Weights of a small GPT-style language model, trained from scratch on English Wikipedia.
Size: 8 layers, width 256, 2 heads of 128 (1 for keys and values), MLP 1024 squared ReLU, vocabulary 8192, 10.5M parameters.
Architecture: rotary positions, local attention windows.
Training: a variant of Adam for these matrices, 5466 steps.
Each number is 500 + 25 x the weight over the matrix's rms, rounded and kept within 0 to 999. Layers, rows and columns count from 0. Numbers have three digits each.

# v: layer 3 attention value, 128x256, rms 0.0175, rows 9-64, columns 32-63
# o: layer 3 attention output (transposed), 256x256, rms 0.0186, rows 9-64,137-192, columns 32-63
v9:507529473502494513519509526483555479517506523513472508521490460458485536483488493481534535477499
o9:496492437489484555521490517474453469535532541533518501528504492453492510490490513449472481522496
o137:528454545487487488524504520505513483472461508548552541523504505487454530486472537489483492466522
v10:508511465497490504490512485493513496501502501461521468488479544494478493524526488484479527529496
o10:529488518516500511471543463475503510474470498509474504543512501508475480497492521474508513494509
o138:494494492531499502507505472523490504466475528515480518520477494491474512489510440444476510504506
v11:513525494495504484493497516454463498486496456466538496509498508489503515489502480500510458501507
o11:518473533530459490471503508520554472482492501499500499497495470475538540516531516513498507496486
o139:505517498492502497469486492482522482513494493491527501466505463483486467496472497470501494519496
v12:521484507473514483491518508529507469512465466520510475499470478519546510490532491542515441540518
o12:495462497528470502477520474495550472535473451541517497512508526491494509476524509482506491507519
o140:512505479467473497506510482444475517499531500480503513485526496523489470515519471506477496501513
v13:487530486504501526485520510548555516496510500484531452513520449479539489486520499501500547499530
o13:480516492491476527498494519513507470552486506479493478506486496528510485495513462502476492512512
o141:519493503508498485478528495469491507504512510455521492494506471516482500495485496502504510487483
v14:509505472502496531462513519528541534521479538516495461516544491520475568497504513507509489523493
o14:537552489507507425482564510529493466491513467526486498470503551482446481509514581523476476512485
o142:484498536528487480515475529483486544496536522504489484530509535504472545514514517542460545484500
v15:492522454454490489473503511479543483504524523471475493494509525541519481482495503471460490500510
o15:529521511486508523529465471522536543471499487485479475495494487509564525530491501563512496491513
o143:524478539510519498497468507514501505546475538458494497490522483519552502504491427498478516514501
v16:510540540505517546550522495477480514474502490479541486473516504466522481466464509512470542498485
o16:479492563507517457526483475522494495508478507469509503531500499514557480468535503502487539477472
o144:507454504440508535493467464486480477498502498501498524514499493479536501484550517506501507475509
v17:504532534506511469483471484529493521497492471523471468503485477502492501523514503483510482513497
o17:476460476521499483560480531487517470462487475534546513496457465457489478450510496485483514518493
o145:508489543547511509494505536499505481529547520469504537543488480522501520551551542546487512491511
v18:501477578505501451530524511485524508491479463503490511485506511512504479447470512490468478489489
o18:507455468503502475540495485501503484468504491448549507478531488494545511477452469460470517540504
o146:472452469516472534528455477516535472539505533511477480509532519462460472514505505555546490476531
v19:517485539484527501484484498477525585495512472495516528512490499530510489489516514528519504539509
o19:491500456525508486514481471474497518519475474514493476457518525518475498492471437542490460515515
o147:529508534484480469497469518519492492493520542526514511495475485480513491501485472470501510499495
v20:521521521442505518496516473473519520507456488499493517512492497497517464486497528514482455492475
o20:496529515466518468522475476535510509465427483504528478479487493461509522469518504512441435512467
o148:494523491504508516525489456481487540470488526550490530527497510482503528467517469527449476459456
v21:463490493468538443520492510529457489533528493525459529535452442475537488454494522517498534491522
o21:517494489449508510504541490472519498506503534505535503495537485516517471515496474530488469549525
o149:534502501530515481481544486491485520486515527474492487491514538514518533558478466488490507453522
v22:551485459474497497503485452493468548512449498483453504509519515502444468505508494530497523490509
o22:541503478535553541488481498498486495499525520531520445500487494519472544492524518464518503479500
o150:534519528517480494484525523515495482449486495508517521528483511523516521494469532523488499532476
v23:496515461478492529546498515514513484483488486490479538466529499476538513506471519470514527519465
o23:509478495502478513528470506486491487484458488535520482496535519502509529459520497486473480479477
o151:502515495498519515535430520522491543476486488514474462478478495497530468515528505495512510470465
v24:513517519500478510489491512466498517514471487515536495485454509519473475482492514503492520524520
o24:482498443481471533516454492515506530472484518498479525477466516491511532507523477493521507552488
o152:505499475471521531473467520514533550503506549506513522478485556502489490513494414461471523520489
v25:537498550512535507487487442458478497514490491532525500486542506459510519521482538449489443509518
o25:495462509512450462490483494561480544493515487495544509512503494495504547476487546443538520481492
o153:471495513458478499502509483488537495524492493505492544542528492511516506495550490532535528450485
v26:511460491531497505518520480506517520483525502484473443495475527498492466502527493493497479433494
o26:536509474486511489515508450514529448506530503474459530529490509508472490499470498493527469457500
o154:495477465512524501534463491495476536488507499507533541506499494474485526485486475490503523495502
v27:496498488522464505468519473474493497478490501495493504455510502515473488531512520496549518503500
o27:482528467587540518467505502516516536536518511455518520469487508456493447510480541495498517500494
o155:524489480498469420506452536518508546543469511415522512540503466465499479467504523459482487504510
v28:494495496555516530489480493431515465463472520514504485461466485518505512472507534425478475530504
o28:471449462519550526459481506524535522503504461522513497515494473491522505455501506524508533481489
o156:469445519524495496517553514492497462524461546531470506523484495464457516496497521530496489500522
v29:508509558496515483504498493474506525495548466506522536493470512476476500484483486479521495496504
o29:482498531483522458534519482511491496481489523496523548474456473493483512474498542483498476500477
o157:456479512503493467487539488479476513501503528498531521547523474494451486513534514532514457522480
v30:498528457508433490504488480499514505504494500477532459514445562484494492515502505504508480501500
o30:502484471486518507479494523467491525493493502588503520459473486454527515532512471484528528521463
o158:501483481556552479533502493520510484474511481494484473544527476487519489539485530531522499492469
v31:495509521516525497475492491510487460510496462438430498492524482499519524504496493465494462518514
o31:477487485541491504463522530521501511520492478494487524480511517528502509484515496491493502513516
o159:496513530552504488531516510481498475544554533482482461493499458512509447506468517510510449534499
v32:484460572504539500500441541446470499497478474519485523486482500497518481506496518525502473516471
o32:471460470475474521472445475511439516490489501489484489470536481525518540488507503528480535507507
o160:473519499452500527519430510492524472527483512526529456509500493483495461487475499483527508538508
v33:538503504493485466529543479506523454508515554555463536480477527482501523476474509506532478501511
o33:487528476505479510533539505508459430534465493523505456475525482466478559478471500508434505533504
o161:504466537474559531489487539476489492551488450507489538493529431524495506530511528512529507504503
v34:529524486491454502487489523515489578491471484549546516493468515513460503484493504503477441501502
o34:473475496470484485489468505490471494473474536539496545565548483491551519479499403518506495501469
o162:494511558483505499466524474512500487494499542493463527558530473551507451516527534539505515506516
v35:466474540532446528491473515489541477488476535487489480506472494496537491545497496509486552524502
o35:467516529537536493504487558493436525523505490509482504506539466496489483526479490503483567543491
o163:505491494485516463483569536494511471484493481498519469477515502502509494507523529530549467557499
v36:488486510533503540480528477502509536470497495498523466502502530534520446469501480496488505486496
o36:484503493504537473510516481507530529519502518478482495492509471535540483544510447526534516492505
o164:521519476458507473520532475500491493524516536476491468492541488467497528500520515486476480524476
v37:507515500487470509510500440458528518491491510482521519473498467498504503467483489491520464487511
o37:500521480492518466489477487501473509481510470483497486505482497497461508442521477510493457516521
o165:497486582525492486507516520464492487497477500468507530531552515516506506470490508498525530524513
v38:502479521487490522486513474495511487503488505500507509472480494499482465561482493520432476549518
o38:481489557524526510545509526479513523496536487455508498511531471536505488494511521513526515530482
o166:500486543526544503514500469475497509504512479504461503494531485487495513513516486522506512533508
v39:482497478523534537514519481531465522532495505541495477476508513497533505495487506448514468499495
o39:489484491496474519540492503479506567527486483538501452531508549467476471461519495502493468449464
o167:535521503498497504510498481478477496472517459477477478488478486526467514491537483523456496527460
v40:520517472476495478489481513524494467514532489525494445516511483466507524491512496549513523463550
o40:506481489486465471497492518483479476478441494492492471524544468502465510471477509448494497517508
o168:485475505522463510506496483516472540484518464477495501443480481554483508482482490520515537493486
v41:498489477531532479511486485513489481490534527535517477498484442513499514519519492528480488480510
o41:516514520507564484513501511538535499457510490520487524480509468469499510522489528549485484482516
o169:479472504501523502502508504482528500514480469571498475498491504483485490537521510498494492518499
v42:497494498520494479515485492470525500522497474516537497508498500507512519455471491530492453496486
o42:516482515518487473495500512459464518488474463524460546501527506511527478544472478520496524520511
o170:487461490503472541509445526499522447519472495533501530503487470446490485470501496516519497462549
v43:517521506481511522499521484478489508486508480498484528525531455461454432505498494485539495496499
o43:536508541490479490474494474554485486518496531518520509519458479466478464475493523501483488479464
o171:469547491497466465470489513478461535482482521479513451492478521488486523486522498475487463523531
v44:501495517502543522495480505501498518541492484512484457494492541513509481476529505494480526494506
o44:498505508499536510469533503517505489462492467496469508475485491531491500495509463530543487536484
o172:488466495507533493481547537516514537517485514523475515460515535478438536492467538497509540538527
v45:502508554503548499485494498489506508502511476512501524493490482493472469525502512448481496478532
o45:522511517488531477506548504503471520529484508479554470482492463553507468531490487484447495539505
o173:512486494560464480514562493497502494524523519488495475532524470522515469502479522518525501544516
v46:522502470518501496484501505458529479465497475449503506499518539539467468508478504474478530543529
o46:532484529526490524489459450506459488491530533496489463493489526514490503490507459471518519519462
o174:542507513478528504497487492482485527483476517480468464518485486473496490487517534485505498518468
v47:483497405534516540466483482496507522511463535494486443482483514491479540535491483455470521543499
o47:518517460493533508462490521489532509560551513504483513494531486490493456536508495467509496470532
o175:467517490478492468545506499528555522474539486496485503484491475527510500502513528495532508478505
v48:491490469499485512512525502520465486492528517498473466504462514480463536531478492520507424519493
o48:476517500493500481519521495508531477506474500506517490503516480480535485466508504537502489511465
o176:490491506480483470536550516480505524531543485463465498492519465521499489493503532538510537500480
v49:518468515531483511489496531452450543511492524502521461507532481508480493500495492473502486459509
o49:515456513521482518492529514481526538490541535499493453472530480529520513500513508454503488505520
o177:515502488460503535496473484516540469506447473559516520496536518434516507505520492500488518509508
v50:486462524468515500527456503490510430498499504500474483491507506493510502512505515527495462486488
o50:513513527493514477492523527545489489480536472459506514477504536485508517477531525489542508498455
o178:477529554532484470491496475489488514462526516494493475492493517515484492516531486537523524516506
v51:494499505453510485465503501504472473517532461505526518509500519494497509485514484515508495515491
o51:491487541516516516529522513511508519534457496505496520509516516486472506481502498489500549487490
o179:503527544512516448478558506482459516462486520491478487551438522498512509529471507520524477449519
v52:527493450496506502472476505500495532478529510525529497526532469526516474478491520488471491507475
o52:507488482506479516485464475503500527463521474517483435492497518525535504445512510505528475520473
o180:522477521502519504504488530490499492502466463538488530499482539499499502535510482474459554541482
v53:519501481523531475480500486510480474489542526473507476503490508500489493528479494508457519481497
o53:519503518463504502500510539506536474515530480494481471502485499454448484519500523524497497480446
o181:471488490463477518475508536481493494487500460525464474488469466486527511486444487474474505466482
v54:494456516505473494521481526455532511528503546480493464465490480465445514490491518555506543468495
o54:551492502515448518502547501478502457526539493468507475512514487554554506485475454493479520502454
o182:511495533489513489477513451518508477464507439504489491470481505517531490523527508476526499491511
v55:510557508553490474516494497526478512495531534507511474490518535493515485568502490495490498500501
o55:488475480521494486473488500490455462502526527504492488478472463466467511516494555465561496468528
o183:490509539513525501471523468525465519470505488485479423458503498514489486487456568521506511489502
v56:487473538509516503476488481475459475500456506498545496472499495496482505504511500486431485491489
o56:493519487492522520484481502453485538475516502481495510525511481522537517541488499508481509510498
o184:502518471471469519501544460491532483502498510495482487512471492489561489479482489523489503504469
v57:502492531548478461479534497528467511480449559517507472506542494498480501489504500539514484524519
o57:503485488517457479475521438504476485487505512482485523513525494516509530482458484541526479516482
o185:508490510566483510512482491493497474510549499456478508470523489474447508478502515521514505513510
v58:500525454529467526551481520541522466492479529519497512494543499476488458485496498502498574478544
o58:510490505496464534488486465510472475466496494460520498507522501528479497502466488478464475477479
o186:521499486507510539521493462503558478489411498556476505514497529507467510514475502504524502452490
v59:534480553437519471510500471407530535510482508525473508505425478514517455471483499500499498492465
o59:525518477499498490488506562463459556461520487490499468519455469513485497444491431531497516508504
o187:510500508479526482445498500496496487493484453497562543512527500497559527501551473506470492523522
v60:472487502482420519491533528502527554503510542470495495501552531479463509504505478484520484514501
o60:457536510523464463514489477437447528507478486482490482512521481511548468504556464499508484490484
o188:525530548489506487546490495478474519518494560521508473493478516501450512492550555505486485509511
v61:509548475520433472491499533503451508504561502534552506450532446484522492518500512518510521555540
o61:508515538503480497519483504501517509485514522500514498490514530478485477520542553523500511531518
o189:508480517472486480501461468488489526551507475457488503477514485508502498504479536525528483518512
v62:523537435469498526483477514483448506474535451522514504475572576515501505506520474532502451487482
o62:483519488493524469489525497509492504482468522496475500514502518512535457526514499503526527518504
o190:516531472481491479512521486461448497491482501497505441468541510508549487477520516457468507486466
v63:515505482495534508483497474481498557475437488521458465464504574494503498529500498492535470530504
o63:470487486567514505494502505504489519538477521502510454496552501509529500471482484441475495483530
o191:538490502470474467495537522523477517546540494479509478484529498513503512484503526465513481496506
v64:470472525531531538530506461496483530519495549482506450491511489480490488485469501508522510502490
o64:518534462515513485489494450490492485559479472469486508524510511479475463485494505528436464516500
o192:483505509478487479472542498536524470484470452480519541506489468475499524524507522478501487519559